config.toml
n_layer = 10
d_model = 192
n_head = 3
n_kv_head = 3
head_dim = 64
d_mlp = 576
vocab_size = 6955
activation = "squared_relu"
norm = "rmsnorm"
norm_place = "pre"
norm_eps = 1e-06
positions = "rope"
rope_base = 1000000.0
rope_fraction = 1.0
qk_norm = true
attn_scale = 0.125
bias = "qkv"
tie_embeddings = false
parallel_block = false
init = "trunc"
init_std_qkv = 0.0331
init_std_o = 0.0
init_std_up = 0.0331
init_std_down = 0.0
optimizer = "soap_variant"
lr = 0.00872
lr_mult_qkv = 0.7
lr_mult_o = 1.65
beta1 = 0.95
beta2 = 0.95
lr_head = 0.00792
grad_clip = 1.0
warmup_steps = 32
schedule = "wsd"
decay_fraction = 0.53
decay_shape = "linear"
final_lr_fraction = 0.0
batch_tokens = [65536, 131072, 262144]
seq_len = 512
doc_mask = true
train_tokens = 392900000
steps = 2796
dataset = "wikipedia_en"
Each number is 128 + 32 x the weight over its row's rms, rounded and kept within 0 to 255. Layers, rows and columns count from 0. Numbers have three digits each. The size before them is the row's rms in percent of the matrix's.

# layer 4 MLP down (transposed), 576x192, rms 0.249, rows 477-513, columns 0-191
099:066133144144155089050158131123142058170063105134134166182081149121132145157125132166181104139164039121122125160133125117168131040144110115098077143136151157140130115150158097137110110062126108112133087093167127082118156135120068109130139132071108096138111200071140181128133195089109149080125125134152141107106062182108116148096175097084102133070122134131123120106119111125115078123113104155035109086111153122110094135135124144155128169155060113131168116132153180166151150088117150149076177104149203117075138100121106131102116120156124124109125128150146187158125062138164130155
095:158091092082131076189058143146157170106141089091121125112132207133133122167106148134207085152138124123116152152168084159093108199141138074114090114124113119202087142176105082088045114124104057158136117136147165107128131168121125088083145112220129103141140111109112097091138157093143097122133147117186108151122086140148137110178128163130098083108136124118123114139160142114080121124091130120188142113121154124091122132195120124132103108110158102087121067165148075090117091196127142117126143094093134109114168042144116105170174134118118134123183104179122133136209089087142120146
097:119119100099053138189153158160162164087135171161109155119148135174104125182156136145063174117101073148143122149084111131170193110177156176128111060128132155085128115113118133104168142168086154134143081165142049135082088164090122117111102106120131138156116074100150138113088103126128132113056135121146148085130108073133108097145149167115107148139140088097115132162128085123140159200094119169175081123161090132116193132130173174125091195159117175084109181136067117125146117107110123143088138196120145115097130086125095124138143149132103074127116159162152091183126167104100153225
101:083128125106035130095091114132095153093181173095148161141103085167051117151124116099149118124145188170158088146119163113135125133115149141160145146144185160112162085151196073052174133215114120162112153108142165095098099090134172138143129122179164082131164110168169132152173103108179130138150186138136123115092130098150125126136177173136073164114149171119103104118087086168114089128124118185108071139106205136119100144134074126170110139123137117087161095175147191110145115107094149110111108173114120097065127086142112133093153174140084071122118098158085146161157115152113149158
096:123105151104146125099104085106126171123145146176066140139121181084113091123163176164122122090134113161108080161104124125168166164148137164134167151151177133067108134113175191142200134147099066168118139132094143102166135080039121141154122057120121210149134096136086093101177143093167125192111112084177172197170147153095113187127162149159091106113100092166151154138123105140160129073037106076172076197131104152151132114117174084141148099175138148144140078082092154133145140140137121172135155128157116090103138101155115102117096116111084159145117141117123132116148100108105126107
114:114178084129120172094129133160115179155158129165139095161140129078127136171196188116107085102134105205146117159055140174130130082118084141071136127125110124213098148165135087130116119103112134115194098121142194143155140105130115089102127147123151190123061180087154183123084120143108116169088148206057117123145113095115130082117147079106177128163119167099122143155126113147137153143104169057090149115153124088132155110145177196090077118101156148116153114141143085150170113136149122107173114108139135107136124113105094074166080085158148123149121151093170121065145117102152118059
105:094107132130087133109102127122088105093072122147115117125113066091109150068221146110131191112145121151125101119145141113153022113088158059183134128070132155123132133156134101117157111112130102144150133194117197135138136132119135114085193129162105137177137125198145123115148120095144163115081099070137142077098105113136082157135099105127113143186158083113128139128141133161136098118207127103124197143099121099118159114169135163163159068175106165138109120115137133173163167197133060177097082103100174083163122140076158130135111088084119121161084147140094135112130170181098093125
103:101125133110139137119130141154100115129025057151165135162140102122095129031155128101095158090101126191136131115114064198167131190115121128108135105136071169112204105128157118116097095112129076169158123113115150134161093158159098129104078172138145160140106131081196102162129119137159147152200141134126121131094128107091142126204163084140179140159116148109076072128130099115204129133158149106086113095187173111114118159148152116128155102118112146118190113130199118163118098080113166098113124087153151117133127069126180105151117137137144121196175105166122148096072139094097143145
105:103133121107077099081088176149114088174129096094174131135166112171075110074092083124147130097146102104143064110099131090078143143112105178168168091134112125112181050123127108115180151183172150153160161111154171151076095134120080053181171080120149159121162104118137152122117097101106149099114125126142120114163134133175184117109156126102104142090116165102200128119111148144136121087131141151102119064107131098107181078104145165118112137195098150123182123138162220142135104124088134127128128138171127101134113101132129121145165109123095184206155216155174063153117122135132089114
095:106107131111097101152148119119218172098109143091079167023166131139086169187071092134160093133098084095139126126123174167120195098136143115090122163153156163116101116115126106171102096090107130104161100087086123113087170150112131122173143170115162157160153126076098113085117154142109119188083067126130152191212099126127120115137139092160110136108061102130084140095134149086132130129066092123171119117111198133105168137150149116107101139131130126113073160147145088143115113142131107088143134112135120115179152138159041117128104144133077079111179117175144123038180112121133112115
108:206127091074050124091164167156142134185135152117106131102105153111119176143121105137167132090126105087090085086142153148109028068125119147110129199169118178154148086059141145179138151177165149194130104125132174189109145099101175135106084117156127088173120124189157160125123115132122135108138139146157085067160117178167095153146069122120140146136132127094107151131126105115114087145176118115159132038089081085097104166153129140099132109124103115080114123144132139125095159157133118101144138139123127106066171098083177096112119103124144095183152061186123134127136147108088141187
106:144170135145137119179094159138113120117146123094104124143095109076134120093168135113151166129136130151105150115142124098101137161131139068135091176126112112117134182154156075178082107161097137149151055122118118162134049115131103180153122129144144047160084164138113119075124145150151159153154123147207149088144111175076142096107139173159117150135144072115087132110111082171091093112158129136142132114066216129146100125163098074106087144121109119128149130125126131111103096095199175132135141161074094106168099104162209162140198067101175112100141118046087193093131103128175157128
102:091069092157100162172132168102118119147167142126122055163095103173154171117209124136130117121128142116107104099121169135147146156131131107180144116083114123110136092124115128129120095118161143112160107130104129173122104110136152107092157139173113082127077166110140117131057124150196138130085066210106134126105159132127115160173114080172088084155167060103163162177090111165120137115140095150122067211160163112140176132145152130128156178103138090111174134164186149180135144108176127142085183063127133128148118126117169144138112134118172142093153131053181165112090106225110114089
105:200137115147164184156143166171118158166082077122143144115123058128152105201099116149052149139113083094093150055123121149136052120138158172103149143107145143238143164150131134147098132135135107174155153142125101127144095141126167157117096132101115133121055163116145150142119090170141181117114104176107101166120107109122099181147133131109125151135103096069085164129144160123177152170151155137148071074086123141105136152134182179139133118097144129113152135114131134087110157098093085071138128143115105092162140146063084105173187172089101122129083061115075132099163158138160067116
098:127121083055125130147106097119118140097147161071129124082124096122102121113131148127117117092142173145133148143107123101185149118152111132089122156124118140202133131101143149150134087146164166157095078103136100152116088114163056073105103117139141114138163156150191114096155182143162123128125134141098171119181124124136098205177143143130092148071119148113125148151108161081180114185111118205104108117093166139185124133179097143127061120137161104183066133145141166201127125102091106138169102090121082192190156067074118145055081099156129135186132145084183148135180159132104137172
105:108117111123033144145135131178155127121159133112144087014136150120119076187127124123174112154091096076133162103161130170150157102101146091160117169115165160095144201103091175100154108105084147080138135161090083121117103139110158106088078142138166142182167087130112152097093137086117148094132086159131082182135119159100137122097074178139093113133084103124135104149115124123144134161087101050117044122141086096144103103160076132156171173071138135123090137171179092133126129120114111107158174102164169129085130120079121137120190129147144093169122077136132098160171176086123117153
101:144139139114120144065132103104163144119123219138064132099100128137152134144114087145073067100067115146126081088124136127108166094044162112139105059157222126092144123153122163150118152123107124108095178053117152166138131175160095127113034148165131089170157131128079103150121136138124101090141103156083126171183121156084116109140129098196118105119155137130113084127143114095086110150072080179114129126095169124147103071124095139119155116106107081174117188073113077096157155154104164123113139132107120120164104130127053161093070114169139127085161105121120117131142110170174122143
096:139151103122125152135201164164178139156104108175166114141167188133101121146114132145123135161134132174166163127095176043094134108113136148173197103152053170063115117115127088124106153144175178144168136089143061140080101106102115130110085133072142160098181155133136140130102174174111136110104099157122125153117170086103193133173124112133105057133117114128085062129102090096110094132130136086079084111144144149152146128168096081122164138117076180127071136167120156169094094155104150139156064077151139118134129149096167141146119167076145057119124164129131110112167086162055124140
103:115148205145086086119200110149118172127148104106130144181117082129097092126120088152094153116156099117116151144112146087059106138118213174108121098185135144115125133113174103143113090148124146107162117099119169105192136095155099085096132069101107128082140137138087137163112118138101106158186140139124110141099095157131186112141102160149105178099143092090103130142110085134164108052124138151082107076095132180126117067114131175099180098122169101159177085102111187138094098111128171163035108128159129175062083082100110148124139136123104117097153110165154181176142097136058142143
100:097113119095113129118108122140131141118112118143162118146121146081090126140052132119094122170083118091145133127144125125096125120086194129085141106155147072112150099118152091124132092141104110130191129130134101134127083216142119080163091189099093113168135136107187098148129155123131139130155136187121088093134095141128076172181123116147161134157122087143123109147119107169126151157096117207160074106130070128135121094173074068190099080123114139091044129220024125126130129106104130098073109063184137130087124159107081107174117118113175136139131112097130124068166107119094173169
097:119121104080152151122144125112104102157128102118131105131137121075157102111108093146123195179138121136159201086084130175087075112109106148136138113179150152176104176170159133115133124081111126137111153116104135173111166113122131133119109144105127099112079187102112116058099162090118107164095136119165103091174087122128152159120129139159126129151096165136128137143145058091163136145142085118131124102178182116114099115155114105216105192145128092163161088126081095149132160142170146090134184136118107173188103069058108110184084149100173150164098143124106136102166052201238133140
103:162104180169163122078099102162127121139161143134141161197087164159171168148174144198127173128094108104109113124183156093077082119090209153146128131089095163144104149107101127140132153140144069153172156161120112106135171099120099122181108141162164061114109086141093091176143102145082127114095160123139175140156119094130155155134116135114101069134166146109108077137079163152127137139049112156160075130155090085116130047112129122140094116101114097201163174096147111124116103231166150165088146127164133151112101102133143079138146103134102168094079116088119153128165102107098076105
108:122129092081155141196160114108177167130070107109149155112104122188118090198085107054131141110066123124129156101133095141066123116169138172136082130130148141052165139121148165112125161103116121122121123124136164146196163129113125168075035143198166154148146137097107148122132131161111168108193132092102140113127120129124178104157147140057164152108151148139106061108184107131110116138124143161144141100149133169123084142139138129151178128121086148102123163147114166135124130113134106126117167120076077125152149166118029072136178106145129072167111168099061119155053129129114129063
101:176142118112168084125174120169084114093145191104098128157087115159150098113181036091155110124128148119185101112091127128149100104151101165123138131090098095119112142134180112113137104157153176121159167103104093165083161130093140132138125084078186135093132135071130135109125161114109088156136104140142150055073125145137092076172110088158161118116113136136192099129110139153164147076141096114126131098102083148080164112104120140206133085180141121105178130195114177123077157069147174156114136064070188116157175148122130097133146053150130157089153150120098122113162065138171145167
113:165164100137094126225123099085142170167135154133068096098149106124152093125101108120076115150124076056080165097152154167089130177121148140164098134156149100134109132139096096101082144161129102151114072093099157075077125151113086153104137108162125161131131156128036148085125129135170159065122119093151135149166082100106169086155075141090167137124112150124121108160080077157129112130076104118199087161166178122134128149129149173145102122142194138057142096122086119113120170147089152122201148143125107159158169097106069194152130127100135137098143160111128193138145146143110183112
095:195086127142071109113138117058119119100132094152133150086072091145154115095092145158142098112095053139094080137107119147118108120142126115158114079117110112120114156153132158154088147154084150182160136140109138134111135119138088085138161139137105142110100111221204129160122149119111129112083157094111132168107156175090109116122070109097170139142101106105169126142135145202109106136134181111084148153129069085150133149192061097083190136142065083127130106111144102164053123218116155126137188150127133173199145088132131095134178132100135133091115084139115107149182097154059139122
101:114201126075125131113101134138178141107138137126156113115119130161145155119083192108134132104123164101157114065114096106191101108087186097088136117118069175127108107069121117110157169150175068107121121163092152132098128168153127068088139117184184149075126142109136100172088125101176071145102127073206140142055158143188189104104124161112154117162128112196161112166117108138217116092108147107159150127139168091141137117145163150151103154107109148130109174105062076166101127133175145133136092117159115168125151155122191139130092117127129128150101056115178155157118059150142119140
107:094161114081098110122161108090166118084109144123126109151211084106103197160099133126156079149102132109149119119121167161149132126105154116120112136091134126162158117111155163075120130129181113148096122092140080128108092116187160097132094133168146135139135129088135098122102138132143127167158090183192170193131145101131088167141097161164100142125086096124109183145120160077133095172126074130152136031139151135165110181082112137137092078105097146117115170211142096106093137093139192188056122151102102111125142180169132170098100106102085039204148130147170115119133150120168138166
090:130076146138122087103140104111131152135112058162125123181108142126140062131192126158157143108090149151082234116080089106145179106101155074156068179136100222120087127118096125107177102143101142099173125123109148121142154147071121116095098134129127071062094101128066149145134134147128125151109115122157114124167132089165122142124078114084168106160144053057168082131108103118119142139133132141079079134134164131112124177168149148139162107124174166138129142120147142117120115106115092119128125100140121176196092115126176137128141063174134115119175148101118085163133156192158084040
098:171173130112085085135180138137092121112125162155145163157095049108088144197121125106141162183098110158135142122144070112107122103115134132126116117125155099113118144114184164134212129084094089115084121179113088137171180065201172147138115139106112044162119138203123114140105124123180091185099093151116117179190116090087075100121111155118132072096159129130112128190140099088078141157111128110160126120132150133126130161107169127211162142151156082133165130122152170120195083138099119116139097169105077120113142173154122147071108141123131149108092099135167122202141141132174111102
087:105118133095096129185172109084149155139127124151103081104051163167126085128141136070202099118125108090175136174113120146101185156075115115129141104191110146147121147087120151143140109101139130095094147120135152086128157156194097180134114121093109144151137152125123174129125106042087007151182087087173107141145121107101116120140145170123138120126138100105082081140112081088152084091140130174188095123083105133190103089179137097131146124100107098132083114168132106123165151205068118086153122143129125138160116113125137133081114099177128153071140154181177107164139105102179149147
096:164091159109149148131161120127098134152067090130118070114164132142152137140116131075091157129106113198154145113138094120161155058079087125095096180180093144103111178125134146075135074140118110078186140145139154175151117125102086194085071102153152139162116159131089106199135115161108128119175137096090150090168123110091123113162116128104046092111102140136188134087100140164147080152175144143120153123134156152058168140141117112156139109130080096132150139131127134113075105157124091158095089142143099130157094104212093128107101131159085075096119016152150118181095111082127103131
094:090131190153121137092199089100101103076109133112071097075135143158156104108100161162171134117175113178163183128102078088095149093102147090063102146141106220077099110138139079072110093116128182142112132148218156113106166159180133176130110115122115125114097143175139165141096073114039120159124132128072127094119069103164078150085087107136131143123151136144118111116141103141160156117175109123163171137133131100139166149123172089157111134170089159098120037113172120157064136137164102127140102110159143111150115083134170172138154102145164138149173162131132126128095122096100154102
092:090138115135071125107142145098162129091085130154133195129119079091132121123119139121150098116120159100153120144161114142158078133109150100189038085143141100082174155119074140097107070132107126095099121097134083143141093145156171130037136131142139154096063133120106125109138169125150132118108226101108130115145109156109152065123078108081036076157115149102138117140129127110148099073138107159158123150138181153135127109120074151153116170106104136171173126098149170085171139227071121138193120093127153150119111118082151145171130098092134132089069196137148139087165126110182118121
099:142168133109157143099120119176168079117198135134108150000126211068182135140123093102136108130151126152141115071096125130163133112156110159148149118110142198146162111109132140153154134140171152161126122117177167164177114118096109100107152074148113164118134121102132162139158079111116129154137137103149182131136152132125174109113135145161112087132180142167148099110157163160111115138132154091133095112147101100151121136188104125153134141107044084165112143149128145204129106140132141120146154146128223207145134065111150141064119126139139097092120143152144134140171110135117178200
104:137104108058091141110070144116116101118141156119116174161110129124145099130145095088138140168095147128170120174109153124155093203149113163169161122117169147139108114139145082194169130095101092123096120120168122163063139088136104084081046110145139156135141083147142082106119120106122150156097123054118171116163166154157122064073180111142145073110146107104119100119097103132149116172167150074123094085116203096118083094121132132122153101201124091116171156126095096103163155086208124149097102093154107176122090068132188163085107123132152132124140120112068126117152054127125194155
096:171107089174150191115159157148143202139201106072117179154143147154142125134074112130157102205129163106164089094162122122150128146175142108143134126136124105123118121118147131128112145160197128161114125164094123128108131135110077112106071129152065170161075098140156139142077146117107135181097135185121077108156099161175156160114155059145153141184164128147146087144165121081130137152082149209151112156130149212122093114086160138143115144164115141071153098156132117034152142082164148119151130146103068123112138124078073153142121068119130108068134143085080100147124123126176129163
# layer 4 MLP up, 576x192, rms 0.248, rows 478-513, columns 0-191
104:128128130132143117114127118024127137143083131161143106085106114148164151127110156075134155160131172131094103065105164121154127162114068136133118144160081080116117175094134154153139062113120120109106174070190131104156090141175094177122165119122178141156120069104145108139082130168136193112090167149108136160177162089142171144111116121052133132116146137118117168108106103182186113147125226157121107151121071137096064093104110164096143193146155131164096118130131186143188114115098131129139112121147135133180141192098134114142113069093135129050082133112144187072126130171140107130
099:101116122115140131157178168135057106161143116146168098127113141123058161132124154135186163148137130150138079082147140114187128155174131099093193065118110116165139126103068131138119130197092120105126122100171125102135137215177162163166153152144162118054100131124162114109161129148070157121038160155116068033126177128140129141124125119135179131105157191149096149124140104151111137128114098059084107087149149107092164155146132155125142208150139135154120099130168123144113072171085126159072155158113097133114123166075117135117160085075150148115074096138130150164121094114161091154
110:125130136116102142175066150123096178150144141059103124122112074097057165154081138159225157118162188141163095089170135149114136109155111173112147170064091124134158154137152044142159176174127147170109107144140110142146100163155170163142173168156122144110095134157137166142193130154102165154125086062128112131128145089114123088164176071100114120127101170175117155132154099093090150083166075101148119140102135128144117169176139096171162113146128144139163054108139149092137098157173117098134062144067116189109087111167135108139102101127121132174121111108138169124078073119143135171
099:121150162148119107059111095160116090180150088117100092157139125111159053091087069135123193112126117105146130099113131095145180142092145122156131091098129148111121113130141143152132175093137118155161155153101142104163080078074178189128087126134086087108165202178119079123101115132150157146067104110120119093133131181094148147081156107068114097153139108165118112097115110138107181162144059138125124081140139144188090127110129181149164196126162086081101088117083128152107217201109130134113164120173163118143093104146122113129088066127196098134110111183112148144149131144067135152
106:164124102090124085104149094132140165153100126139128121139170040152103119157109136097095120146140120135127173128161114134175066114106084174127091139131124137155124136138186176065100124105160065083163154090176134205128141162128106195113156124138116141178149112110135185144135136155141184179118106156132103090166177121104157095081044094084076152112155148117162167144134096092154162165134065056109138095077097160148112147161115106156119118120107119120103152113123118111170149186126114164134165121101097126074065137173182149163066149189134203130161076127175129122106148106149162129
105:185189096139165098087165108159131107103148171148124105096172139141107156162115105147082139184149140155072123080134088084101114144077105117159137136097112141140087078187115105172162125132096175143101124203123086076092104102134078088088118070130137124089119121165124115138092093155165113086160123128142196046128142161162144163173167155107159193161152136139105135090142123150207093096087109088061142080164131136103122130174137104165151083167078106079090093112138155109125093103115130085102134108182162081140163136094157149125108142109140117113123102156106142191144101155133049134
113:090137079159110149124168131161145136124100072136097131131089130133081157095145108106086226012122110091071125115131084138130133105084114153086183127162175109122103132137134143100153087148097138139180080154110134126151102093129096132093110100149127136176095185115096101155114158145131116170118148155096110094162093142144165102167146141071125121156073139079132084087138086101065115123086130154196138098143170102124120149134139113125129087112114148104160142116098127138069068100155128098125126150096144146098136085170094138150095145035151089082144086072172147065111062191132162156
109:172126119175083144184114138196126130151158110108108160173152143096106105127089096118078091122143168068113120127201097115091132091194171125122127148063166204124132109179112157104097093078088087159132142117137183152131141119169192112214136158121140111101068138108187143122141163146165149099097075132101197125154171142123152118064167116097085148101159148075139160154121082120092116155071161142150157168182078152157139164164132108134086103157072119102152136090132085122151071113139107151085132126157125106155145108118116109134135162153137121157077146107106158186149076120121132079
096:120148143160175128103065150166085084118128147084130102123187090143136103172141121084136139107107171155134147134092153146104078118123083115144157093060125140089097135166131139085143180180176068151067113075086166114162109104188169128159109149124159128155145156134133076145159182140107167136122150122100098113139113158162139131109147141122199172203158165140173114158102126141137120184118085124098118116115156204164084128167123120182114143144159144117130132166092176116127136115114081155091128123128131124109134166132206078128146067135149189143061098135062104109068170124213111096
111:153140148095157212191112125090113136142078164114091196094081100131136138111232163121151152126120169145084152144115112165110090174151149118125093171116155098159125168095156130164095122167117118068108083124088147072114131207144068099155122068105116062124158119109158171140140116116130175105177176103089097087138046143136160119142119165159130139143138089146156116120105131119074124118109168162135130116125126141064168146114136109109113186135181119111119098123074111145057087181062134145089106080119140063170111129125129175113123124098148117118154092139144133142082168173158156112
099:125132157109135150108095106146087151105134127157091113082129163088125160111128190116152135173216042092072175122170111141083154204072121107122095125180167088145120130074173088135146130108167146107135084129168107103093067104182107093122203121139139081139140153140176166140145135105091110170067111149113129122101124112145143136111150099121117110129181111157106102101131117164145139063121091118173147055142125120178069155198114172158116087071091140146110103142147120106134148113147161121128151103143109095117169094069167158134148139063159164066131101148102130136133183160070163104
110:089154157116136220159149144093102117114063106112149103129036111106187129094142039101059149169158144089099097147053116121077152133097103116089101145145167090104171160099127113161137162108081142094168142125150130094183102150119096144140170115127153171120124121115095122076106134144158112162103097137092106184158077143120111115089136131145148170142148107142091117128111136162151119117104112061108144147107166119091107126153154129080060125116137137103102089142159142154136113175188169079085097149162087188160078144106113096101171169165153155137164073058126164181134124153094165126
103:114132161157113075115118187176115106113108131064117132107113128168103148104084135132114101072142098160107179123051111148089135139174054122115086092111148114148124175207120125158188142089145175119146125158133127157136095147031178124109176075149044133106117175110084117101140179150144146169157199081158157149099149070067159168095129113119141098114169170113067120155123131153119091078148167180104169122102122145112145079100120078139158122125164095188114130129135139168123094104111150116131136207132128112086171105115117167134135074127139139151176128113130113144093085105089132132
093:112158116167087140131112166153173130073198128133177125058146110122115130134137082097102127152084130120094135140122130165140121151139071100139208097120154143164161123149076160132128141180080188070048058084096124116174092121125152153091109087132134118070086147144138134137115119114131169124114121149104113153128085089157118132127078112087138085113133155106156058076127120136120088127156063098102112172126125107064057141100148121130103107145168078192092100086076172164098083103193136152133103110117135113162138056128166095125146137112140200135162131146094112112198169111152147131
132:151118122191156137141114078125146140150207116124099143092152230118119067147148089137141116177112155136132122104157130133125165115174135122156120087111145120152101142098170112101130116188103104144058117145153097135103176061072115151136094128108102126087094073090127135180116146114086102127082079104154151087153180059146123157106155091112109138112134153078117121130086148126096124094084128065178133114099101160083156142087111115089073081083128171156108182119145059153088103154119161125087179183117140129222094122130112097174175136126112139118097117133102142060099074123116149105
100:138145122131120107141102182113131090143122127100071126101122119127193044080128062152128162095139131165129110127098095097065158111132122139192111101105200163180100148098081128141141109128035169085136178112067099116099116102115141128067169152161129140118135154210120090099095071109161191109184145218144178098138150088089196104104135107160148190154084127123049079159139122125097138122079122159135139160121104128128156156118166130083129151100156127109092134139084128144167132085159114116102141138119160144096128127108123156142112118142121128110152086163055147108092116154155100091
098:177125151174150106123089131120145190119113147156067108107170127116114045097128111124143125139090092123152084133160124177129148072131120076070097136142185144118100072136106116158125107190131164094105164100191131127165170111084138111164181149153081127150126069118152056133169138167168095154112166133163166119099052071125153159149120127093138136102159152153150177116134101134190131136098125158181130133152196135090141106074086156101155142165071092099120153157088139099162115062100121151088152210171142151122125160129136093187134126177113182150127124127111103104077113145141180139
114:126154135078146041105128126087133165158099135122096101157132120104082158162129100134135137104174168130123115109127090116072064106152164155177165142072120097142164169191146135084156129165131121101125143115064119128161107117177099159121140206087131085128114140178095151157111141148152142176141126110118087135112083169136146098168072173147117109152150020141216105157087078090149122156083173129130113126125155142088090137114081111104122131091116110070222034155135111096146136097150078179124107147127148090134111112178145142150073108099095150119133100154106136155108119140144153134
093:132138118174124174076161165111132161136054172062134168129179132136107143150058159098124112100130127108103098101106096150113108120152117146097112132170115160140158195216130126115090191136133066082193116133115132132144188127102155177109077171134157111101108148181116115105135118122149147089133093159157144138104090074195124131125105126152153119134113165113143105047157120171144110071101112102122123127176127081080114110146162171145129146095073061160087165170073137141167118140106124109070111075111057170108106178119153128114171122145139108104128163174127126088168161169095152184
103:169175147077144140122169199173060124111147095117128159157048149134126161109104089103128161160098080137148083119081094153127126064156114168099086107180140098152104176120139175102161165130149153170176059080139135077161098130174125139158143151102113141154182149153115135118149088110141173114107102148153083116101127174115113105034090090102139154073146116084091165123129157155125111143092114098133103122140159111134112146113090152116098122123189169090151083099181126175128058152099185124110113117141060129130134117156119095164153207112062108099089145149083176093147116107121126114
105:136132130129118135113076112113134202123113087133146106100129076109116094092158113112125130094176072126096137082212170178092099119117207132101162144166150169124122146153095121120096159139134071137173147068136103078107102039124119164103121107072167111107116178142136156141145133137146157070108167156154176145077159151126124153101208210123135091125133113121207125068122113134109112112146098120117126108132074098144097076061132110117120130172157135130156137079119165096125168154146093102100082114112179076097116093127125133124154071141055137135175115167164123102153125065119090090
094:143127070134122144162161184100144133172163069121126097115140128125128172108081134096177217072201072173136161116173163154116115134090141132194148140128113139149105123112136129128164179136115149109140097110070178071192145143195116134218109066161108156135154112135101128152157165137113164076122104156146081166097125069138150126122138127118137073138210126128121142105170176121196123165177170082099134111156128136096118126067144103083115176101198136140126123144124137070111202141103173148134186118119139126176149175150183129154111112144127137121128108145096166119141111155130130142
095:113124149127206154141185123129085071130188128150103107111113108065105069107111164120129109125129108098098185131098158156110094148151201107140126121127121112175074097143068127119121085099108159163128085062093089141131103125153106128092196155136118168142147110101144120181110146107113097104159095083109091122186108093120092172077198133158167140147128109140090090089173150126131207152106145145094088124053192133116124023090151084146179155106107126143079122128135075118152147091087109139130089065082099113081116157100143129184124124099134100150159127122112154126132114154172110143
109:136124139161108119132096170130133100140128103144144068086124158145138167105102118114184106129140090129134158169161138182153094118120136131129049071157082120150071116065158126165143136094151098119122121098162174101062120112157164173178140143158165176166136098094141143157155140142126162150149100138097137120112173102128080158153105151128137156221141226126122126109140084165092125149067075123085146142157128159105057104162167129162164184201147116091123152152135139089130163124124086050093155081108133157073107124130140189143130097099192136174116149126146153175103197129141151091
103:132109170211173092114092202080167122162092158135176165085137123149115137143122118182144088023167163164184151096087095127105144151133115105093130124116183113131146117141113091176174126139170169127149123121090153114061177139150123145185136101097144128117091157191109148076164143157136176177101183101136118150089154108069138150096144097090137101139118126108103103144146118130133138186168160141108125110106176119134098109140119192121167153171145076128152131110151079080070132195085162119081089130135161138082174134123130202121162175115143122129123119197156122124144110138154161096
100:117109114142152110089085110133182210094190088132077200160146110110103166193171142112123154140101087127125160156119082140068132088156064104166126088113210145154112120200139179096143120125139089111157115139111130084069088128073150156143170140065092132068087076140170124162127159174128147141107104170187123139175110115085150077102148066170117102158145121107149150141118135097101116124093159127157146102140085134076129153096097072125128136091158120075146077104127180159153137120169097154142081122147080108138130140141113118123138067118150130095122145186099155075135118100157166107
105:101124078172169127184119128138114153118084096141035132133137151130043130193133121088094123132140095117118165167125208153171153114085122100171076135170169102118122167139124104175096143076184141073150050100099070145133101119096109139129153108118103126094110090123150105120084115096133147119107079090095081134150116154102148155092157154143169209163189110083124108143144111131161116057159160102151121171130117146154151103091212158089136148162081125143136175139110182089103119130142165158113118141105095139145176134114111110080134170116094140130131173217123156123076120124114136147
095:166136128157088113103145164149128086163142152113163137143071121091140123131063134111205130164086116156126151062102151158139060127130176077150069141115075164059172130112058127182119111101141078186124118176144140097146082107040155157108182119060170152137117172182120103095141116096109149139107114153124135191121144143127131112129132142103154156148120088158078125132114132114156144121126111146131161113125067144113176109173171116138134115150180193148137156101179151142125102149133109116047105099163157144188155156101132106161129061142150100169149143106196109059147116096091112138
096:073139074157107156100125117115132130137122080104161117106080125122105121172226118158139158162166136106214146059134056103164099113127144127128102139173070099148109117135247110143131170142160148110103158117128147101144160150167151114117138078099138103151145171096161106126170082142126175101131105152192176079169083159127108123120089141145084113152148146102137143142151068157105088135110079149119142136108097122111157130074118102113136085119154158111129188135125078182120159116141064084124102176105174151136088172091165153194130170082098172130109096120154144139087084112123129074
087:124143097112123134143124128166071099123149143135118109142148121097133143073094147185134172157093171158142135054128154178132176152120147138113096143052106124103094104156128147139133122158070119109126121133136131119145076118096117123180157107130108118125122094160087131137175121061143208141133096113109128127124084112165146077050145104106125117141161104152170110149123094089135128161065100156054099154161086132112122163189089118148057145107115159141101113076154084154153104082111127208087104074114102079145188154026151128142138125091113195142175101130109085127107067127128074073
094:145103111124063165094181094139125072128143110102137162121153150115158177090145120136159175143152134122075113173157114099070061127157125162163143121129119142107116184099144048143158085094075162135156131153120073117130120070129201134158124126147151180117118124098163147124114087129115118175155154165027127159090142134110089111098120107099131126156166161091083136081148115109096106150101137151148131158121161089146141146095141137101101128125126081121145133088110129005105161163055144090144066123121176125093106117143086064166045067121129126138142138145161172119134145145079149089
112:126144118152100138146136057126062122108142182128175119105133118105126135064141141175076131054123154089158101135136174098183126134092164121118127164151141082092151103116118078052116101069110134077099134066118079139127103128152159084149120108035213088093098151114132112085162126111171129120113111061131103097126126139140090156153113140140126112147106149100133138087108136134141130148195155141098121148084069131123153121131142093083081138075109186131107124118147122064159151201149126101185145154067100131181081117142088111163078055110120120132130096126123152121182057097112137144
099:171167090223140086134070166134147120092148131118092061162144083120130107156158144095174157141167122207074086066109092122143162105127089109119116128085161172128175087157092090123118122136088126139118144129116196083131192183112188172158108111138168114073121178127169189133157110101123135119143084101162149071081104135147091185163128096147154158133141095194101152103139078094135151114098123108164128126106121158101126106121087102083138084147165104078099099136159148115127114134101180128109080125138138158137174138062122110133122066147134146094124191158123105133159106159062102113
089:132150111141123124122108143144152150118157160075178098083163106113104081174129099106124133137116077140224168138111120119179070164101176149101137151064185095128186115121100140135078140140137153154147120122107182190118129145049171140074150151161131151039111110145092112136102194097137105158095153125098177103104113156141125126145103131131164127143128116105052092092126120135099075101157153142114103123122103090143126172163204124058099171142179099094116131064088125047136117154157189139096163110147158109170116158125117051164093108099112124123133153129152091143111082113166125112
106:131121128152115161171074116120080165199085115152108150078119110152134113128118127157157145054118196185053159141089118119123109163091100133144126097141176126138116108170127145143114110151149078083114083171077068111116105159162114148095127124103170160094104168101153172174155109157141106143101093128127115168078104184114122113132145121208167148124107168224129135049145206118166115170130099178072142121146109156114172137142120132115116163180144126100081135142118129176138127106142115136103139162091063113166181124193121108088159051133118109143121100074099108094099134109099111116
097:143150140112108098122101091148108163125041102122173149140106115165166169078108159083153147140161097169090156175086175137093147123103132164130157091102109169171136130140128128121206139106159138153117139121100166171086139129101129087137108079148104149151118148130130161163105138105165111117129165120139146126135115180122078138156119142059102099149114084157094167122108137076121072149087107153124110159165137150160100157113195063132130117163116104064084077101179078169144076089169168148077110129203189120141175118149147127142099139068114185129115134082176172125160148039100155068